Part of a small language model's weights.
Training: 441M tokens, 3367 steps.
Each number is 50 + 15 x the weight over its row's rms, rounded and kept within 0 to 99. Layers, rows and columns count from 0. The size before them is the row's rms in percent of the matrix's.

# down: layer 12 MLP down (transposed), 704x256, rms 0.132, rows 329-363, columns 64-127
# gate: layer 12 MLP gate, 704x256, rms 0.135, rows 330-364, columns 64-127
# up: layer 12 MLP up, 704x256, rms 0.14, rows 330-364, columns 64-127
down329 097:65 60 42 26 74 69 19 33 75 55 52 48 67 27 55 64 21 38 48 57 55 72 48 80 60 40 56 54 45 40 48 31 22 63 60 60 56 53 42 52 55 70 59 40 37 32 72 47 36 79 49 28 53 51 42 55 48 25 71 56 40 42 47 48
gate330 091:66 57 53 55 62 46 39 62 12 53 67 46 87 72 83 52 51 46 72 59 67 44 80 49 60 32 27 43 63 35 62 47 47 30 36 34 17 62 52 41 60 70 58 53 52 40 60 81 73 84 59 51 71 43 86 46 49 36 58 74 70 56 49 60
up330 093:46 68 67 55 66 23 47 48 58 43 66 73 34 53 31 40 42 74 30 51 36 46 77 84 57 49 80 50 59 70 73 50 41 46 33 13 66 45 57 42 57 29 46 46 66 54 38 59 64 54 47 63 51 42 79 53 72 45 69 60 55 51 59 54
down330 089:45 49 43 52 53 58 53 44 67 43 45 35 41 58 54 43 42 61 41 61 49 53 39 44 54 64 46 35 69 35 27 56 42 56 65 24 43 33 37 59 71 56 58 63 66 26 42 47 38 35 88 32 20 81 22 64 67 45 34 30 58 47 51 69
gate331 103:63 39 52 48 44 61 70 57 69 12 61 46 82 58 59 15 68 57 73 66 50 38 40 42 44 52 36 44 71 44 29 43 54 40 49 48 59 54 51 81 37 53 40 51 57 22 43 71 72 81 42 33 59 36 59 45 50 38 40 54 70 39 46 28
up331 097:65 51 40 48 77 66 51 30 59 43 58 56 40 49 38 27 63 26 42 55 42 63 49 67 62 56 42 58 24 85 43 35 39 70 37 19 49 42 55 45 35 70 62 49 62 58 59 54 44 76 33 45 61 43 59 99 25 41 32 54 59 87 66 26
down331 100:52 44 35 65 66 74 22 76 73 66 47 20 52 33 42 47 43 44 54 58 55 62 69 43 54 68 62 59 38 58 39 46 27 58 69 74 64 57 60 47 41 21 53 66 44 72 54 57 00 53 44 52 53 59 52 43 37 60 42 26 46 54 38 27
gate332 103:45 59 54 44 31 56 49 51 71 59 33 52 41 34 11 38 60 37 38 36 36 62 25 60 67 78 59 46 10 45 46 62 48 42 52 53 52 66 62 54 20 41 63 48 50 26 35 57 17 71 71 35 43 45 35 60 60 76 61 46 73 50 59 67
up332 104:67 41 61 08 48 57 36 61 34 28 81 39 65 57 58 42 59 26 57 36 70 36 51 51 29 46 39 42 38 66 53 45 24 37 43 41 20 68 50 82 54 41 58 54 26 64 66 50 55 39 36 57 59 40 51 58 19 31 54 41 44 54 66 61
down332 101:42 46 47 39 46 71 48 64 29 63 55 59 55 59 43 30 34 59 46 30 43 53 38 81 57 50 58 64 56 40 25 19 67 57 26 58 59 60 31 64 80 53 75 62 66 43 78 58 70 43 43 71 40 34 72 61 28 26 52 27 65 59 29 77
gate333 100:56 39 16 39 66 59 76 51 55 56 61 42 47 56 53 62 54 66 82 31 47 64 37 27 21 81 82 30 66 69 62 47 49 40 48 93 40 44 53 60 36 49 33 39 47 36 37 25 54 10 28 34 86 35 61 39 35 44 42 49 62 48 32 34
up333 103:71 63 17 48 53 61 21 53 41 75 68 67 57 51 65 60 66 69 63 64 59 52 52 30 47 67 37 49 63 61 22 37 72 30 48 41 66 76 64 19 35 40 48 47 72 37 73 42 46 39 53 52 67 65 54 51 59 58 48 16 39 48 46 49
down333 099:56 51 28 66 82 52 33 50 44 46 62 64 30 50 48 41 50 56 33 32 33 56 45 66 60 34 52 43 51 64 50 46 34 65 47 43 35 49 60 34 51 47 42 46 72 45 45 61 50 49 65 88 79 70 14 53 37 37 41 46 49 61 41 59
gate334 099:21 61 42 45 64 50 43 40 64 53 47 64 62 85 27 38 79 45 50 55 63 49 37 65 35 69 52 69 54 28 38 55 57 47 53 40 61 49 82 59 32 57 07 63 53 51 00 58 65 36 70 57 48 44 44 48 63 52 59 48 57 65 38 65
up334 099:46 27 48 32 40 83 53 49 77 49 59 49 62 42 49 45 60 49 29 23 28 67 36 50 52 54 53 53 30 38 52 48 42 39 45 37 44 60 60 16 66 66 49 15 44 66 62 46 20 37 30 56 26 54 41 44 31 44 54 29 44 50 62 41
down334 102:34 22 45 58 71 67 37 39 54 73 46 81 55 39 52 42 52 49 44 87 61 33 78 67 60 52 35 47 66 45 39 41 63 35 52 61 20 44 30 23 35 16 56 24 49 51 60 42 25 44 54 67 42 75 45 64 43 58 82 52 76 44 45 34
gate335 102:48 71 40 50 52 37 34 27 42 63 68 68 51 77 43 63 38 36 63 59 45 54 41 46 39 54 60 49 48 51 61 16 56 54 68 56 30 45 62 41 63 51 28 36 62 54 50 49 27 54 29 54 51 38 72 32 35 52 40 33 58 35 44 23
up335 099:61 41 44 63 51 66 46 42 68 32 42 66 70 30 73 19 45 60 65 69 52 50 52 43 70 51 45 44 40 53 60 38 46 67 40 52 73 34 50 72 51 87 33 50 83 59 41 43 39 47 43 44 65 49 48 58 59 52 45 46 57 58 42 77
down335 101:61 16 38 40 58 40 46 59 43 46 34 44 47 38 75 41 46 36 01 39 25 28 51 57 55 38 44 57 47 52 47 58 58 73 57 40 55 71 62 37 60 50 28 39 32 66 50 71 39 66 49 73 38 33 30 48 25 50 70 66 59 27 55 63
gate336 098:49 62 57 43 68 49 27 48 19 59 69 42 53 43 29 45 63 30 25 49 49 67 52 70 29 30 37 77 46 51 65 58 47 32 35 43 65 31 45 63 39 70 55 46 74 74 58 37 29 50 49 37 28 65 25 66 54 57 66 53 24 44 76 63
up336 092:54 24 43 65 30 46 61 18 55 50 60 61 43 48 80 36 43 45 43 57 61 43 23 81 49 56 75 62 45 88 39 54 42 42 51 47 59 84 67 71 44 57 28 57 58 27 80 34 49 50 52 73 67 46 54 72 38 40 50 60 44 69 60 74
down336 103:27 45 40 51 76 54 37 53 34 24 83 60 44 76 58 23 33 31 68 33 57 51 32 82 43 46 55 20 52 40 38 41 68 55 70 39 51 57 52 49 74 72 42 46 52 49 75 40 66 85 48 50 22 46 29 40 47 53 43 30 36 70 54 67
gate337 101:59 55 49 54 55 33 40 43 45 30 44 56 31 39 35 27 48 60 14 37 35 70 21 34 48 35 62 52 53 46 44 55 44 64 58 37 47 25 56 71 58 39 48 40 68 33 38 29 39 48 67 11 61 54 71 42 16 49 35 41 45 34 37 39
up337 107:48 25 41 15 52 46 44 47 56 65 61 27 37 44 58 71 48 54 40 42 34 64 64 38 52 97 43 54 34 70 38 73 53 60 45 66 46 60 54 56 64 64 54 49 65 43 36 50 51 55 55 61 77 80 35 50 77 68 37 67 51 37 37 47
down337 113:48 32 38 44 18 35 33 49 23 34 70 55 24 55 39 53 69 50 59 49 27 75 39 66 32 74 52 50 52 25 31 36 79 39 73 49 63 37 93 46 73 39 41 44 49 49 38 32 59 55 26 28 73 49 48 66 33 67 85 49 19 54 48 75
gate338 100:33 35 49 47 55 60 52 43 36 60 54 62 59 34 42 42 49 38 47 41 74 99 52 47 62 62 22 76 54 37 51 49 41 36 48 79 44 77 57 39 46 35 35 62 56 56 46 44 42 16 42 64 79 55 76 52 35 39 33 61 87 69 50 59
up338 101:43 63 36 66 37 52 55 66 53 35 48 46 74 37 55 70 71 81 41 30 79 73 38 60 25 56 38 57 45 31 44 32 44 51 63 81 26 47 57 18 55 64 22 39 54 67 39 30 28 40 50 29 49 51 43 67 37 41 77 41 62 38 79 71
down338 097:60 48 65 59 92 65 69 45 33 42 47 50 54 15 54 47 51 53 08 37 54 50 70 15 66 57 42 71 38 42 64 52 55 43 54 66 44 33 58 90 62 46 29 42 44 68 60 51 36 58 54 45 52 52 46 77 52 56 32 57 74 53 61 42
gate339 098:45 69 47 73 42 59 46 53 70 30 34 30 55 66 52 33 57 50 23 60 50 27 65 77 13 55 46 47 34 49 86 63 69 67 68 55 89 70 53 69 48 35 32 84 40 53 45 28 60 41 64 39 41 28 45 69 43 61 78 56 45 22 51 41
up339 091:51 57 19 45 49 51 72 31 50 28 45 32 66 57 50 61 58 60 70 50 30 49 55 47 55 48 62 23 59 72 48 43 59 41 72 51 71 51 64 27 32 54 86 62 49 66 50 40 59 40 47 69 52 32 50 37 56 62 30 39 40 75 54 58
down339 107:76 70 47 51 62 56 78 82 73 53 71 60 29 64 53 45 69 41 73 32 53 48 45 34 70 87 72 44 66 56 32 60 36 73 54 44 32 35 67 65 37 81 70 48 50 66 54 49 33 50 61 37 73 69 34 25 49 40 32 44 62 61 51 50
gate340 099:40 56 68 52 75 57 56 49 55 29 36 73 44 54 62 67 42 62 44 33 31 60 41 30 46 57 18 25 18 50 28 30 42 61 45 50 22 41 48 60 50 54 65 44 47 61 55 65 55 61 77 58 49 68 65 41 57 52 41 32 45 44 37 43
up340 104:53 36 44 45 47 44 34 45 56 44 42 20 48 51 63 47 38 54 44 29 43 58 44 52 42 40 56 64 31 42 74 56 43 53 49 56 58 62 55 51 50 56 45 49 49 62 42 58 56 34 53 73 38 36 47 36 46 23 52 51 52 45 32 19
down340 108:37 38 36 68 68 63 55 28 62 63 55 43 42 37 73 45 70 56 90 26 59 17 34 55 34 54 76 59 41 59 56 47 44 65 43 76 50 45 44 44 29 62 29 31 30 76 40 72 38 29 54 29 72 15 41 13 36 64 59 49 67 49 34 62
gate341 100:80 30 32 57 49 41 23 57 41 38 38 43 55 61 43 56 48 68 13 57 51 26 31 55 49 53 47 49 54 82 33 56 62 30 26 57 63 54 83 43 27 42 39 42 56 60 41 60 16 67 79 40 18 57 21 58 30 69 65 72 65 59 73 28
up341 100:45 43 60 18 43 46 67 57 38 61 81 33 48 52 33 49 34 33 61 36 50 39 53 35 44 26 42 67 45 42 63 32 71 51 32 39 34 75 47 38 42 83 47 37 55 43 63 26 46 58 42 37 65 55 58 80 60 05 46 58 46 34 89 50
down341 094:19 56 42 35 58 63 47 65 70 60 25 78 69 39 31 43 50 28 42 44 62 38 45 69 44 78 66 43 66 45 47 40 49 48 39 31 66 69 70 64 66 41 52 34 56 48 28 36 30 47 49 50 62 46 54 39 41 45 48 66 48 53 35 69
gate342 097:58 57 31 45 47 50 46 62 68 44 30 14 43 72 58 52 50 64 41 53 60 54 63 56 40 52 66 69 56 19 69 57 48 61 39 28 64 52 52 85 38 33 62 57 57 59 60 61 53 69 57 42 47 48 00 40 53 61 56 53 51 71 30 47
up342 102:45 66 40 67 53 36 39 60 34 44 54 46 82 78 75 42 86 57 43 95 55 58 24 50 23 58 30 75 52 46 53 55 68 54 52 49 44 31 50 75 50 25 63 56 63 58 78 86 41 57 35 68 36 66 37 41 46 31 29 66 56 55 38 44
down342 101:63 59 67 60 67 62 48 56 22 68 27 51 64 40 52 72 48 53 80 09 55 28 52 30 47 53 55 35 74 46 39 62 23 70 40 60 37 55 53 58 67 43 62 50 45 40 37 54 38 32 57 54 30 62 56 09 41 64 46 38 59 28 52 51
gate343 098:44 72 48 61 71 47 20 32 30 87 21 59 59 53 27 64 42 37 25 72 31 45 43 89 18 75 59 78 42 57 34 66 66 62 31 57 63 37 49 65 39 30 43 54 29 45 25 48 68 63 57 36 59 49 43 35 49 49 47 66 51 72 47 48
up343 098:69 35 61 51 39 56 26 64 58 51 69 39 42 63 52 53 56 67 77 58 34 62 29 33 47 71 59 62 68 60 39 87 44 51 47 54 44 33 92 73 32 44 39 30 32 64 57 46 51 42 52 67 62 41 22 48 55 32 49 09 66 47 26 45
down343 097:45 53 60 45 59 43 43 74 69 36 65 57 63 40 59 69 23 53 26 61 71 35 32 46 70 61 61 58 42 44 67 35 65 59 39 38 58 51 58 45 57 32 56 71 46 50 80 54 34 59 60 67 59 55 58 43 51 62 47 27 52 39 67 22
gate344 100:42 68 69 22 30 72 50 63 41 35 49 34 46 84 42 68 40 61 57 19 49 75 56 57 50 54 37 56 54 44 75 74 63 66 47 46 40 28 73 42 87 50 32 47 37 43 51 37 70 38 40 62 14 40 49 81 49 33 54 59 64 67 47 47
up344 102:37 64 42 55 64 68 47 34 53 36 37 70 72 53 55 20 35 61 39 54 04 55 65 59 34 40 54 68 58 48 48 92 30 62 62 41 46 60 58 70 49 24 46 41 21 61 63 47 72 64 73 52 37 37 48 32 27 62 57 41 57 51 42 85
down344 097:34 50 56 72 71 71 37 54 31 62 61 49 62 44 58 53 74 43 44 37 69 20 53 30 52 74 52 54 51 46 35 48 65 51 38 58 48 44 75 29 38 27 33 41 18 41 69 52 41 71 73 56 54 55 62 42 43 44 35 46 48 67 63 51
gate345 098:49 67 68 47 26 57 70 62 42 44 21 73 73 34 77 36 64 49 38 32 34 41 20 22 45 51 43 39 44 48 54 46 34 82 41 23 61 66 32 58 33 65 44 51 53 62 43 51 62 38 46 78 65 38 53 52 69 23 66 26 57 71 52 55
up345 095:39 51 50 58 58 85 76 38 44 69 39 58 53 54 39 62 51 55 37 38 36 36 25 71 51 45 66 38 44 47 41 66 18 54 49 65 84 53 91 49 28 40 41 43 29 43 52 52 60 72 52 49 41 34 59 52 38 30 36 77 26 40 49 29
down345 108:50 36 62 49 39 64 52 40 38 51 51 55 65 58 50 40 73 56 53 59 57 35 39 52 64 57 54 38 46 48 36 25 41 48 80 70 31 92 43 73 46 80 49 60 47 51 42 44 50 41 50 93 38 35 59 63 62 45 50 48 38 69 47 24
gate346 104:70 36 52 34 30 64 67 64 66 51 37 74 56 48 63 43 32 52 65 37 24 62 33 44 60 39 48 32 20 63 50 72 40 42 45 70 32 53 45 71 48 55 35 26 25 68 62 60 56 48 48 32 44 61 48 49 45 29 64 60 78 72 46 14
up346 099:53 58 94 42 30 53 63 45 23 58 61 44 99 47 72 55 54 49 69 69 40 22 53 48 74 46 46 52 67 59 56 41 69 58 49 36 40 63 49 51 49 66 54 63 54 52 53 41 40 40 76 57 38 47 71 66 69 34 35 55 37 53 65 50
down346 103:62 54 48 43 40 44 67 44 35 34 36 45 68 30 24 35 55 48 37 60 21 60 66 56 93 65 44 44 67 54 14 60 34 52 31 59 59 52 29 76 56 62 25 71 49 45 47 61 61 49 46 58 55 34 79 14 86 39 31 52 46 39 42 73
gate347 099:32 50 48 34 39 36 47 66 46 46 58 58 57 53 66 39 66 64 59 86 49 62 50 44 62 42 35 48 80 52 47 55 68 63 61 67 46 58 59 58 38 39 35 65 55 30 60 63 47 76 19 57 34 76 46 64 81 40 62 30 66 70 58 55
up347 102:40 49 91 29 66 32 34 48 34 43 63 74 43 55 45 71 59 36 52 48 29 53 52 43 61 23 33 76 40 34 40 51 63 73 61 53 63 22 53 54 58 73 77 55 58 57 62 65 33 40 39 53 42 50 40 37 66 92 61 29 54 50 57 79
down347 101:53 45 43 67 55 48 44 44 62 61 40 48 50 48 67 45 54 69 63 43 29 57 52 75 47 42 53 55 54 70 54 34 50 42 66 33 46 20 39 42 52 60 48 44 44 62 50 72 28 56 42 12 14 57 38 53 63 40 32 66 61 59 51 43
gate348 100:75 51 62 77 45 41 58 12 47 71 84 43 50 28 36 44 24 62 59 43 25 50 75 48 38 51 56 39 66 55 91 56 49 28 67 32 38 52 66 64 61 30 50 61 57 69 53 51 54 57 34 36 47 59 39 49 55 17 58 67 39 67 33 56
up348 101:62 35 45 44 53 55 34 70 43 71 52 28 68 35 48 56 55 68 63 43 27 75 57 47 51 20 70 47 80 71 49 55 66 37 50 41 46 55 37 31 40 61 40 60 48 53 60 57 41 58 47 37 55 84 56 62 39 73 54 52 72 39 37 81
down348 106:54 50 36 67 19 46 14 40 46 43 60 41 53 45 51 58 28 52 31 14 44 30 59 37 44 59 67 38 79 49 53 47 68 46 43 20 37 51 38 34 50 27 55 69 64 39 41 52 51 42 28 44 65 49 46 69 52 23 49 23 52 63 36 50
gate349 099:49 49 37 54 50 57 53 37 50 79 61 24 57 50 29 67 31 58 31 61 37 60 69 47 37 56 28 55 37 54 31 37 38 56 34 55 52 69 58 76 75 20 31 49 34 46 59 53 44 39 46 58 57 49 69 47 48 45 28 38 45 35 90 30
up349 095:49 47 35 61 19 25 46 35 44 41 56 58 55 39 44 45 60 62 31 50 50 35 25 63 53 32 63 54 49 44 51 15 36 66 42 30 42 55 51 54 78 43 26 57 45 51 63 38 52 49 53 41 46 32 33 40 51 37 55 39 65 33 30 25
down349 097:72 56 47 57 46 48 32 40 35 77 44 46 99 67 78 58 43 56 53 42 57 62 58 30 45 66 49 47 55 65 66 54 42 55 73 43 66 81 48 51 42 59 68 41 68 44 50 31 36 42 70 61 50 57 74 50 19 37 41 83 69 49 45 26
gate350 097:43 85 63 41 55 38 57 57 31 53 40 57 65 60 37 81 35 54 32 86 21 53 63 67 68 60 44 41 23 17 46 70 35 48 54 51 59 61 61 53 56 66 41 49 35 71 79 44 51 56 22 50 32 67 57 50 42 38 45 54 40 52 42 39
up350 096:50 24 80 22 36 53 42 25 61 65 37 65 39 57 40 42 53 53 44 59 34 68 95 77 48 59 51 73 53 52 49 55 16 39 58 38 22 49 48 50 46 68 31 53 65 46 49 46 45 46 56 50 46 43 36 35 46 82 87 38 68 62 50 36
down350 095:70 48 57 16 34 54 58 53 33 60 52 13 28 45 71 74 40 60 52 37 21 50 53 41 49 40 33 48 29 59 78 53 71 50 54 42 58 64 56 25 19 56 40 47 56 54 46 36 47 60 29 40 31 48 71 61 67 42 52 55 21 67 68 61
gate351 105:48 51 51 38 51 43 39 72 32 55 65 23 34 66 53 37 68 32 57 55 26 61 56 30 50 24 59 42 60 65 66 73 13 64 46 50 52 66 57 10 59 45 61 42 82 21 50 54 27 47 52 45 52 58 36 63 69 36 38 34 54 43 57 51
up351 100:49 65 47 45 25 54 50 60 23 69 12 38 45 55 48 69 36 20 26 31 36 56 34 82 46 56 40 41 16 42 45 73 36 46 66 60 59 56 74 62 54 57 42 67 43 23 76 50 72 31 28 37 60 35 56 45 36 48 69 36 34 37 49 63
down351 097:59 55 54 40 55 35 51 41 42 80 54 44 45 32 43 20 32 53 55 51 29 45 50 49 45 31 29 39 25 50 21 30 85 46 33 47 53 46 67 59 47 25 46 65 46 47 53 55 65 61 15 45 58 21 85 38 56 48 44 61 52 44 77 73
gate352 093:40 62 40 43 62 21 58 66 39 50 48 44 72 46 47 69 38 86 64 51 67 24 55 89 67 62 47 69 54 67 55 43 32 48 55 42 55 39 65 36 52 21 49 74 15 49 34 44 32 63 55 33 48 48 85 62 50 61 64 47 67 59 44 61
up352 090:37 55 43 48 46 76 66 64 35 51 47 27 45 45 75 78 37 53 29 77 34 76 39 43 20 46 56 96 60 62 21 32 43 32 58 56 35 54 70 34 49 59 63 60 49 56 32 78 56 56 36 53 59 64 60 51 26 41 44 38 59 76 53 66
down352 097:61 83 39 61 61 37 49 60 75 38 32 42 60 31 44 47 45 47 47 78 50 47 65 68 59 50 86 56 35 36 86 33 62 78 57 73 51 59 54 41 73 50 34 53 45 33 44 56 41 82 48 46 20 37 42 63 33 34 77 62 34 68 24 87
gate353 096:67 51 48 40 47 32 66 29 30 50 30 55 59 45 39 37 31 52 49 58 35 09 45 36 66 80 31 47 50 84 67 19 42 75 45 49 47 64 78 44 17 53 69 75 44 44 54 72 34 31 63 31 41 56 51 48 43 54 44 54 67 52 13 55
up353 101:23 38 57 65 69 65 78 40 62 57 51 49 42 52 21 33 63 21 58 18 52 59 43 66 66 57 26 56 37 75 72 42 36 81 53 81 54 38 55 37 69 41 41 39 40 70 32 74 35 54 65 67 49 74 61 38 61 67 46 77 39 57 58 40
down353 103:73 42 70 50 46 41 56 64 49 72 33 33 68 55 34 63 36 37 56 62 56 69 62 29 49 60 65 53 51 70 64 57 45 30 40 76 59 67 46 51 55 61 38 50 34 26 39 49 29 66 56 52 89 06 77 51 38 54 48 32 23 32 53 70
gate354 102:77 51 57 54 85 69 39 54 60 76 77 38 83 48 46 54 63 40 28 36 41 43 50 46 45 50 69 91 39 52 62 42 44 53 86 54 17 33 48 31 43 76 36 42 66 47 58 55 27 56 32 88 68 67 49 55 65 60 52 65 65 34 60 31
up354 101:59 81 46 40 67 57 52 54 55 52 48 53 34 58 28 80 62 35 74 57 61 53 40 75 30 50 61 78 53 44 48 46 78 58 60 35 54 50 52 52 43 60 77 27 74 69 39 52 29 55 43 84 44 48 44 30 43 56 27 52 62 34 34 24
down354 102:77 87 57 66 50 29 56 18 52 47 57 12 45 59 58 50 45 48 40 41 39 74 30 49 60 29 54 56 27 70 60 78 34 30 78 38 52 58 55 47 31 37 60 44 49 60 39 45 71 48 61 77 30 26 46 47 49 32 70 36 45 39 58 55
gate355 096:36 51 71 67 39 55 57 43 46 61 65 39 57 32 29 72 47 57 38 37 44 53 51 37 47 48 90 60 28 26 42 44 46 28 39 40 35 28 61 58 49 53 30 39 44 51 52 59 24 73 74 37 48 57 26 72 74 41 59 61 33 64 53 61
up355 089:48 61 50 28 48 59 54 35 62 44 96 31 71 42 38 62 60 25 38 70 66 48 55 52 63 24 60 48 78 49 72 67 54 68 65 55 61 38 40 54 31 21 61 50 53 52 70 52 52 74 34 47 19 58 56 71 51 16 50 58 48 03 47 46
down355 108:40 62 60 58 44 39 61 23 60 67 90 25 63 38 67 47 31 39 39 31 66 36 56 41 40 55 46 52 41 24 52 46 59 60 43 35 44 41 29 54 53 50 37 32 65 59 53 51 56 56 37 36 58 38 22 56 57 65 49 51 22 63 58 47
gate356 102:67 32 46 56 43 70 67 35 67 40 27 66 43 58 53 74 42 70 91 58 73 56 63 77 87 44 55 67 37 51 52 55 63 61 62 40 38 70 62 71 46 49 85 79 54 40 77 44 75 42 43 33 54 35 72 59 50 59 59 79 48 78 42 73
up356 098:60 77 22 46 77 63 59 64 61 61 40 58 54 49 45 62 42 64 43 55 33 82 48 21 60 58 41 59 40 37 26 55 44 42 68 01 23 43 58 54 51 67 65 62 44 41 33 49 55 29 57 38 29 47 57 72 69 77 39 79 57 74 66 66
down356 097:71 60 49 49 46 50 55 47 63 40 42 57 43 41 18 22 45 50 50 49 46 56 63 53 65 63 72 51 76 58 23 63 66 51 45 38 52 53 45 60 39 77 44 25 29 53 60 39 53 70 40 38 91 59 61 39 24 25 60 43 41 42 55 37
gate357 099:50 59 49 24 55 65 37 74 60 64 81 28 46 66 58 66 43 51 45 51 73 53 77 53 28 55 35 48 67 22 25 56 40 36 57 26 42 65 37 38 66 44 40 38 22 53 66 78 25 54 43 36 33 43 53 44 38 57 49 45 65 27 50 47
up357 102:55 45 44 61 45 49 55 58 76 29 51 33 69 56 53 51 61 34 66 83 70 21 23 68 86 47 68 49 75 26 26 34 30 61 65 32 79 48 50 21 76 26 28 56 65 43 66 51 72 65 31 36 31 50 67 36 48 62 51 12 27 29 45 51
down357 098:56 38 70 44 45 54 56 45 57 16 51 45 39 33 39 55 49 27 57 30 43 39 21 59 48 39 57 61 37 59 37 39 69 42 24 51 62 45 70 44 47 59 58 47 45 36 38 30 41 69 63 23 36 39 63 49 51 57 49 77 32 33 49 62
gate358 100:59 78 50 43 30 33 66 53 17 49 56 53 48 60 42 56 32 69 58 61 35 55 49 25 35 53 46 50 72 32 69 47 44 66 55 54 60 28 48 19 18 83 41 44 47 54 54 65 41 43 54 62 44 54 59 54 44 55 60 38 58 68 13 23
up358 098:55 53 57 68 91 49 35 45 19 31 45 46 43 34 55 55 46 53 24 15 52 64 67 45 27 36 52 64 68 57 45 58 55 42 46 59 48 41 49 51 56 57 44 43 25 42 38 48 55 55 67 74 64 59 26 50 50 53 52 43 42 52 41 55
down358 101:61 56 31 36 49 60 70 51 44 43 34 56 73 35 52 68 25 19 74 70 61 44 76 70 21 53 44 54 37 63 53 69 77 67 75 64 48 62 40 37 35 54 49 59 54 56 82 47 36 48 55 48 71 83 59 42 61 31 42 37 48 59 07 60
gate359 100:32 45 50 61 62 56 51 55 34 20 56 33 46 63 36 35 82 76 67 37 33 23 43 55 52 40 44 60 51 11 39 59 41 59 56 63 66 54 51 49 76 52 52 46 59 42 82 68 48 44 46 31 49 87 63 66 25 50 32 40 58 53 58 56
up359 091:45 53 51 45 59 57 65 48 42 72 49 51 59 46 19 40 53 41 55 54 80 59 48 35 47 54 50 73 33 26 42 55 41 33 53 84 54 34 43 55 29 40 54 32 46 43 21 49 50 35 64 68 63 67 45 44 74 32 66 71 54 28 61 52
down359 094:49 35 39 33 72 63 61 53 09 37 41 54 50 52 71 41 43 64 43 57 57 55 69 63 49 36 31 48 53 64 38 55 58 34 60 41 51 21 47 58 29 32 66 61 50 51 62 59 44 70 68 49 57 58 44 45 47 16 35 62 51 44 24 45
gate360 099:66 52 53 40 49 58 74 13 32 66 57 56 43 45 67 43 55 35 45 67 39 19 74 73 49 68 64 68 39 39 56 74 54 38 52 68 56 48 54 44 55 31 50 35 35 42 51 57 52 45 43 60 53 40 73 40 61 48 44 70 40 76 68 45
up360 099:61 62 44 57 21 33 50 33 40 22 15 62 61 29 69 40 29 65 52 61 34 65 34 43 60 49 47 43 57 50 49 80 54 32 42 48 44 87 38 51 50 64 46 45 80 32 34 70 81 44 39 26 34 47 29 53 59 57 48 26 70 33 37 51
down360 094:32 44 58 52 38 64 41 41 34 20 24 46 66 52 63 29 60 36 48 28 56 52 39 52 52 49 41 38 21 63 67 47 49 40 18 47 56 42 40 36 55 40 39 38 60 18 31 47 66 50 48 36 61 60 73 36 42 66 55 73 60 69 64 32
gate361 101:38 27 49 41 40 55 56 50 47 66 50 50 61 61 75 45 52 61 67 39 23 56 42 63 03 47 34 11 64 48 58 49 57 38 28 54 66 45 60 59 25 61 28 52 54 45 56 76 58 31 60 39 33 41 78 75 46 62 36 54 46 45 82 53
up361 101:25 49 64 54 46 24 48 55 52 56 54 43 59 29 44 58 45 58 35 39 64 52 40 81 60 43 69 46 53 29 40 36 52 41 47 40 70 63 64 43 34 27 47 50 49 54 48 53 34 57 67 58 52 43 64 66 74 51 65 51 27 58 20 58
down361 094:81 50 46 39 56 59 35 36 55 68 53 52 31 56 59 69 31 58 55 35 48 21 54 50 38 28 52 44 76 34 55 58 39 46 42 56 68 51 51 37 59 80 40 53 27 40 53 87 59 45 43 65 51 59 57 54 52 47 65 28 44 27 35 31
gate362 098:72 69 38 25 38 50 43 56 57 45 57 35 41 45 32 26 54 47 78 40 50 60 36 75 55 29 37 43 51 29 61 30 64 39 58 45 56 73 55 39 50 57 26 40 59 50 38 36 61 66 54 62 50 45 45 57 57 37 37 54 68 61 44 48
up362 105:59 27 57 43 49 54 67 46 25 48 17 43 35 45 62 74 25 70 49 30 27 48 55 54 48 51 37 77 84 52 52 48 65 32 50 54 61 88 57 15 59 32 51 42 56 55 65 61 48 41 75 29 47 60 35 43 48 51 42 43 79 35 50 28
down362 096:32 76 44 59 55 38 58 26 24 45 71 47 55 66 53 29 51 41 54 52 49 21 66 41 62 69 37 50 46 59 59 51 37 69 68 66 24 46 60 73 48 64 64 56 74 65 36 70 45 62 23 22 48 53 48 58 78 39 71 60 55 20 63 89
gate363 098:49 66 43 54 56 64 31 82 70 42 49 27 49 33 37 54 39 55 62 49 38 55 40 49 47 48 59 34 58 47 56 86 53 38 70 51 44 71 43 48 33 41 63 49 52 36 44 36 55 33 28 45 21 55 64 72 56 52 76 20 48 66 66 24
up363 099:62 51 70 52 53 44 64 76 40 36 74 50 51 45 53 52 53 70 50 56 12 48 64 53 63 23 56 44 66 53 26 48 39 50 55 68 49 53 82 39 69 77 43 73 80 58 62 55 29 24 35 56 58 14 45 40 51 39 67 68 54 50 45 69
down363 099:25 54 36 25 37 43 51 47 69 46 21 43 68 56 55 60 57 64 47 34 35 55 53 38 36 24 31 67 78 49 65 40 45 59 45 48 85 54 71 31 48 60 53 15 22 69 44 53 81 62 47 91 37 57 81 74 49 64 55 06 56 44 53 38
gate364 095:59 50 60 61 58 45 50 55 46 58 71 28 51 12 37 59 20 50 73 62 52 52 38 49 38 81 74 36 58 54 43 48 34 36 46 54 50 37 57 62 57 89 55 60 41 41 71 44 56 69 53 62 49 39 70 41 56 57 66 56 67 79 33 84
up364 095:38 55 93 39 65 58 75 35 38 47 52 46 61 68 57 47 45 40 38 44 53 40 67 52 50 40 52 46 43 47 70 48 21 42 46 65 59 70 43 39 80 67 64 64 47 42 44 52 42 59 34 35 40 35 70 53 22 64 31 65 16 70 35 45